Weights of a small GPT-style language model, trained from scratch on English Wikipedia: capped logits, a variant of SOAP for these matrices.
Each number is 500 + 50 x the weight over its row's rms, rounded and kept within 0 to 999. Layers, rows and columns count from 0. Numbers have three digits each. The size before them is the row's rms in percent of the matrix's.

# layer 11 attention query, 64x64, rms 0.0994, rows 0-31, columns 0-63
110:524522513594520424553505460544471532494505588397491431579472520508484564488535521552552545429534513566499468534518425520450508438475514429448485472532473590413520473567487507412496577548414404
106:474560557522428431483570460537560561520485473472582526567433418543522493532550573449429493467563433483500460470463506540594496478590461493508441453549525496493422454556462529552475472378430542
093:526573476506513562448454465538543482551478440568433496395532447490478470506495529497405482410474533362497474563473416433532471405549492474486531580489579512532515423522565454466500504583482535
092:473481583559519415523573578489510517443503528526567489491425492481464525384553511490498485510543493530441393482547478520490558477536464498533465495568531535396529471433529576573439552361470460
092:430494510540486463579500569487507567433378516491529451499499504513531550565513476575553456550533465561516607496498528454472426458487569521581525533509594523469512415490438572617572489489525448
096:514488561545539373543568537512525465474534514464520485550478448535574546455537494527511485422572421441501523414559471492497526528468472551497556563553415593401528482485563565459517412434431479
102:502503496488530568486478419507585457597522530519503456525567427498469498503453527537461554476531599489443533475459459479564538407568478436579533570476478604566532509439497524505451560564394576
099:517525450445475640419481445512507516539472437549462548470484534459431455484437588525459555625492568540551546554448439489487487501490453421439497556466475452433550450595558505489480509546514539
085:459460630505547477538500534476507483450579441609501462533428455512419499517503473454560516447532523484533502380516499483508563508500421482598483484607504534384542502476477572557456492435474496
091:557533555514465499501562623570451446450441572469477481535490568484550433375525542533449577490541505552488466451519522548509534503480435430494458461606491507456506549444557518468481438419499591
105:539543540497456444519489493531508472494516543525541520647555478474499566498539533597492542431502431424513433548451419546486480517521485522447501472482605571417486388457412553552562448500489454
088:552485426476511612445440519504522566489495378519443546506472493576505516621442530422508416472437494509517491601506510466499566509546496541505505501457556487537448465539430440512469587604525530
096:435503445479543490583429435433503585577458544474498434443517503580524493564505522439494528522455536526559503482542512497485497564462603505366558489419436476540479453588526519513512547584578502
095:504495490409487483525494459524540563433541537517584491561521552497438498543597563512462574536460505468554581455440476539604508510460484504502551468535599427493522436492530531462426578427556386
090:456460415436498559503478506496507572459488461486544514398513504444547444570493490436465451551473437546526614458494493467577434447470526450566537438461560421567439462529486557517452606508562448
108:481515425466407555432521425516532577458512378520404560433481472469520535471490484496465528535533459520493533608428520418534472524507533529479417501466505474646472472501407492482540522527543544
113:491504603583577395462482521458517502491512459541555368509471542438474538476524570488576452514471547501578378494503512528476508448496506415499446517597520467564572462483534477551493504409477485
098:565545530522554498505481500519549565437526409495406454477490468577512542514485495440466539488405563508428516541484382457438502523446505512473495570508585432479474490474552500439431448457649478
114:441429566574523445487530515555504485506533558459522469499497484491465591499438499407584467660545499517481435463567518491513548570502457637492512460513553574539533477442525543421531498469502464
105:493461439447589535452460453445462530460522576506517493480480524365552513442556669538464525488518431564486408552499460478464570528530512580493471479526531492498539480545557491518419536496458431
110:519445585609541460499485528505480487479496476430529435540499502474432565463518449507524493594529513462500549498491498451511370476549525510587428468593454553506398590534421589536507521553500449
093:453402574483471503548449487538519538583533509490521475513403509501586531546534489536539406430469498567447460481547511462566484604571476548498510539503490440557520497552412602434598537481457464
121:545562514504472406484509548540635501441494525533539463550452477463376567495535458504487463509466486553466449425554528542538562450501628536490464570542454524472415498475592478545450556468471504
103:478480460557448450470455553619444379423454483539419476530473484621499589520529536477495432492472465509506426481490524544511446558478446457460496468598548530435487441511571476536501582546519483
108:554661422429523602503484551536584454498490450509500461397565496512561499480460484550523408627529448513509505532523418481562453557526451515507510470479546504536466462502574485511433505489512491
098:496512551432500518563447483484417525520484531516493465553540444462445511583513498498540439447455419503536459478503575451533512543445589535596444492383546593519523495532462539453516418503637545
093:545516566486559524537486461421651472522522490487368490495438574504529529483601450432473631394508512476536526473556429471497518484509496505509513499450502554475529408506518508499512515430448452
104:518493625466513455438515591494558475472519512475470477440523491520449444438456527447424460532410498472618489522489508603519470587529592404511438440453484581574537490484542539508522532530472466
104:463449533510443513482491542527504542538555542573445399530427486411459557490506574540583437408519562535449581477541431610426443461425464459528537525466458563485466457499466499519552534468545455
101:474513453528575569498631474484427439503517527483596407570544509519486509398564443454420547421451479606493561526516447519454510494491510480521453471545481469520401489485507549525550576549532487
109:484472537547538573483466420420483422410489542526526503400589409509482473457514512453500522436458516564481482568504509477531422565577515505462491491545469625459540543450428583454550524469538441
103:487499529451476514473425472434426446467475464557552583570509554492552530488438523510493495535497524450513552484507474394498577543459493467440404395474440520505483629422548526623521472477450500
# layer 11 attention key, 64x64, rms 0.113, rows 0-31, columns 0-63
091:548455497493437557563514454525505456432496555498430482469620605397558499426482476417490514553569545469576492487531456559509437501512539459409579601473519457554512519487556487502527491456539442
096:475401518513551518362486460544465403573591528543466547486527535570570514535523511503522434456503463511534597500421423458445512450550554546515488530551560480404535552515542462449469489457449514
101:534515458474515510572433486516526532496513522459502487478471501459589519449479463484594555579479519511477492507508624528595532539415460493542455492525427526532478475540397391498572568528637554
093:498510507546453436472510396489384530525455435483542531531572484513557508510507481554509522430463533545516580459476476578478555581572491482526584508569417550530586519455418423439465494445424461
096:480527572450499439519542535436484476484503554487564528447474522545470596515470541566484560543525558463548467548482581522450524474450522584437415572609487472581559431530540535441399558466510439
099:451487480504468471430524405543430480523477644616609514534481529534443436445546531574534466532483483443422594557485489486454544508473588499521490459541480511511528421553508447448458465479469469
111:506543488563510543474479478400537500432514544566545488551538477544462431449560527503555573514524515578411515549427567513522432394586536528588464502442388538486509555528473494468555548526527572
102:559508474512487551567473577552554433479539452420421537508410483494598416515460524425537531476546503514508531539457509494530488488507534430542579454446470445508380572575480510450628534496479496
114:425443587514484415410567456547481418567438507510562553518552471572550428544505529537455478459446520539596506466504460574559521511517525532522542505596450535505554489513460411482411463513430529
097:556457382520382509489515500465499534482518496463509488452405526478479484546457616456472485559540532492461501523509415460501434621434528457439540466420525559410504508498518572508474536551550414
103:427494522435472550521468492469505577577545494496498473516426543476583592458455486527512475451573520485599572607494611503509427488451496590498466452380490503515509436521469516498530542559524582
104:527471478525484565495370513462572467472569385439453476494416481459457516567500494505559503441547512481512420495486599497511395484444489477440512444417532525494452503467522527592527547552575576
094:427475425558559621600431451510501536469515437506451501507432605523525475463586508520531465508570547477419445488569511418496478511494514563410420504425441497476489455540493575534545517499471495
102:532444604555464473508524440572452426538399464488569423568499486471589436494514538580478465510511524532571567515468413479492505455548439586559526480595564478501540485560525490447527483533453437
146:487520424446511512526429568439559597426553465530466509479451452389497517532460530471490488504541441510531462510467564443478378432442471483420485492414476459503404517494489561495550607531566487
093:517533547514456447362611451435472462588494537515524477496578496554468499539538553515461457449441560427482603526487451536402549504502509524598517468549503537458544511431499456547424449493455491
093:493475502467563540506491477546549476523461364489475471419491504439521544494565485513444484432603594449419559456552516503475599442457508484467521532533412451562390515442454541509531531490578530
102:509513449580503527451454531589543461454587500470464419464451418442520494529437392453532496507521439485505507458460544527578536555452469600448523441450419483454558433456493526458611509506505563
104:458515438471583597505432538441475484461490500447370450470545457526485502524459441515498509427501449416530458472493527505444508423559490466442418472458495412554413463402590544486492516447553497
092:451402503467545501512515417438501491529562452534499456508415557470563539470511514519362558502578428523571535543449397514551446492555511421465503462467489480510480584413451551438515457462511545
097:473519524527536544487513547382566573531469433554492499514590473500436549458483529403571515474463547482485507507628510469451448452430450460412460453493440474441475483450534506429463621542498510
085:440528459492452483515524443527401439562562458505483453500623537539499595514580513550526377494446539535475470497424471542422455379538440496488533496459529427541553485505518468450473500454437468
105:463453517466501598561383436434438554511502477524518453498434458475439500566550479411569513509471486383520530480455494498431576493445468528439508493541472537544459538444386518565549550509438455
087:440489532462439639487467422488493482421501432469465488442515444423543483497532467474543499410498502559542476548610467520487558518440563450474588472461597523571541397493508489492495494470573454
099:506476534425478425517606484530448428494460547492557441562500429488462497414473441466544528460456451423444448578466463456493457569524511522561629594520468528503472488404494551451499445451531484
090:409503499478495382471478536511477571452466385490517534528578560486516499476421505495518545490463553421528562455424544447560422544513466574544418491475602434530493471475457515499475468433404525
085:420415458577519446440519503587504505526457535486481499522476525590533462486654491456522426440515456464574483532388488507510542465516455503487489491485416559493580562504430461483560533515557585
089:415454562439422533466506590529464521494410480409529524517560448448482546421562475503501424466515502515476577434454468511480490557487497483584438513456478588396401481494451483472524473505501397
090:403488535446513465505519501521437600479572504535465543396549404542506503556550466499519495450615575500496495576553508530475507397488539524556569429515486474536528508536517568474545503531381564
092:504508486455429548476613552482539542459552511473489536495459467499525461513579432460426599496455523548488533476500520508489442455490529598297530471514511589398470544483507510509463492493481530
094:473555438508539510422519538432591546520430430477509547513545560467561471559486386531449514468460447557540506536445487485487498477566539469446489575380462585452527424429515487472504494542398537
093:527540537566539549545512543478529425512349467516512501518546543514477559423493620434433537511543496524586504582472522541463448582504570523439561490528467485451517425479445527615471471501504520
# layer 11 attention value, 64x64, rms 0.0819, rows 0-17, columns 0-63
097:522425566512440512531523555465534522561565511481460524546436564603547485407484451503582548462454444416510569589519533574527500435469467513488481452453525476601565510403503517572536563469472473
113:487437556542579502536498444615572457507501447508520540550614442436520541532498427458499591480483436525463536526510442476420484494552556476498444521487421522494538598433521562561523457601494471
093:591485419446515438441410532398490471533472541526528492585525452516444515474595398515502515571485492587538538481562521528493477436438527451458556524583482531486481590614519489504509509438527538
086:512433524515501491510564420487501496498528511485489484428514379522597455563503437466408423591444582574554454504496475504473472486505462413569495454546428478522530534455450478618498552445535441
114:564493382571517495500443520445408540439504497429475526506400443493488558539552472497465543464479501505499494565466481634550492552605438510566464551532554533498536477445402552433450479519502467
091:482505509485515419555489470556361562453550560614492537505489553440472458499426523436360539470469465554474577520454524482479572491511420430538518492453486505490467420479495510584558450487483514
100:498472520543398467638391473413457485482481514480511523473546399524504464388470529518479428529506453510464548560510419498522516569444473576427508545570499441521507456424479463535492452510424495
093:513461530556461541562522545496446647462501450513497455500542514585462374488533465518458478500467505548502422510523547383594532542512418497528515566524527479525454410538526546502618462520500491
096:438549562493502479435493458496505606512491547530488476436468481567609473581486488514523509532500466484436343487444511516602542600402589600554479522499542525512548512497509533536491520514528494
107:570578517425474544495475448520550507509470485469515463572585496485381483475616428534512520527487398571456470568454532491466461409554453521463486524368510508534487461464584503537441454502504529
079:547436553476504480537558433549535592521516525513496523538498485414442380583530424495559605450558456535461443520526532555437459499411511505523528594564526569525498486529530522455540547584511441
104:420452564427526484530540465590588519487547575576526493574509585514485549475549424470515510516606491411498545502450521463530544466546599501475538571516539448441419478545507586474576476496513479
092:441526422418479402525504529469497523546507419556460502424496408532562433465505454563390583434490472500524528505574442453515563443488522506504531434481534451434589487431552554517549568496537495
102:500530466605554513541520501571517470624464514546518432551485590573492597539605470455529473503557459547551472448515574400495579474544457588495486523448522476488525548479482515565497453541464443
093:472565434474433473491397591517469471410475472570496466480485555518459483530440500456586453506505396473447465450504480487551546449508444441545531436580496449526535430549401487410516558492446559
116:534541491643451564605465427586531539496538470421513498575486557506528573467468516489532500494546435470496553534469492468540524502515453522489449377574414540424593495484469526530435471501463475
106:441463470506444555557480588486490510458511531565548565495603482495516502508572476560599592494585411426533536500510455393537507547492469452542454568437488510494491468479467527461374543499557458
102:529510514559491539540452467568472494516551475416535519531583550524493522523560464494400487502482500559535553607485468387601435543542492433505467368499438547416511543449528576521524457546499482
# layer 11 attention output (transposed), 64x64, rms 0.179, rows 0-17, columns 0-63
105:452512602576481379496534507448478533518505516581460638436516455521500452474538534492529465520496583525553541518484521564546483430518532435499499503503528489457339535433460517461512453544521574
108:488512504498389447426529566496441500590461517503482517584591468537528530530469447446538543539443473437581430411485493471497464418429478481490529497515555491526533505538515458467607407393449469
097:539543421577541508550453425438433464492538373474528542461526508479341534492419464511526535465565493456507548555512526466504464479549411558479455447510502572537587541463502502546485461478459560
083:500487399589512479484364483555513492560535542455445472467586495538438561553577491428534515501440466435479463473466570504499470474480501464421536548556473466405512539524498631498440499565486537
110:469548491470500451493479404511584465418495419506545520471450538501477499517562514554562482529460397485654541464553429532530515459490558453486471543460405504519499404520565541596544533449520471
098:480466490468522523517546486389626510599514559460521519521479588565507515576575430520514483516511479571491438451557558523432525486425511481565463490551446449495543486436518456604428550531554561
101:526519561583498517500473545414484601460534474552387530465446565491434549598523575503507523482453541522496392497588608570499486448456531527566521535446486523450530527502437506459540521502467420
093:489518512459531519457452462525552452530543536446453536499491538421487469524512469576588512515479544545489526585516548640461517513415623515550456487505528517420603499442497473410387504492531548
101:532485553462494465549512591548441428502521477399447583453398559447522538422512422505477514596410467503447490530558468463472454536559571485435545581480498458523490457543418507478413470474497485
115:474481514461404471495535581384533432476527520533527524425591478484537483494391460473496504394509450482466543555499506537407469465488588551429495429476521521504506473431604440454571528451468507
091:549596540461395408452480497539435486623574433475538526624451458482512499507427462501483567518516458506564441524521441466446458490560504480515443442518537511450531484422518562523449528485426469
104:557562514545516496539561514517467414429442597447406431545455514527534551521406500566467492559451542496516433524504518494547516546547460446517493404495582506503540550465553373537511501472528599
090:481453510486499466459535416428553494564406455469403518505483560478448505537599446497473453456459657486516525523488547514521449494524528522435501476592579443491504417525505476448448476585469426
104:503503503503511545557608534508556489379497503446509477481616412483475443556492471470536546584414459594474553491500498548557500504530554522467466413514507498501468577599459401484478426459489540
098:468561561480474604560445382441578495586503485451516475503481466468507554480515554556386498546452546570480485631538430442453562526471470515486454546508457513523475528505493498484589427507554472
112:429503565469451436539544541530585460468413533505548487472514475477470589472514509457477503609504492526615518495548469446479525498496493496606507545428517498400492579543474447415589612490504516
106:561595515440483476435496483503517574422519452439452453599509535451519423498440522468514512521488542469527465566500510495392508419486550547479556481557452422513402438476518412515605445479550545
111:393496519454510506452566447517551456496448524509483494508523500460431521463502386450564518484485480460552532460429593474486511471449510459537536622453553568458559510520470407405543612497509575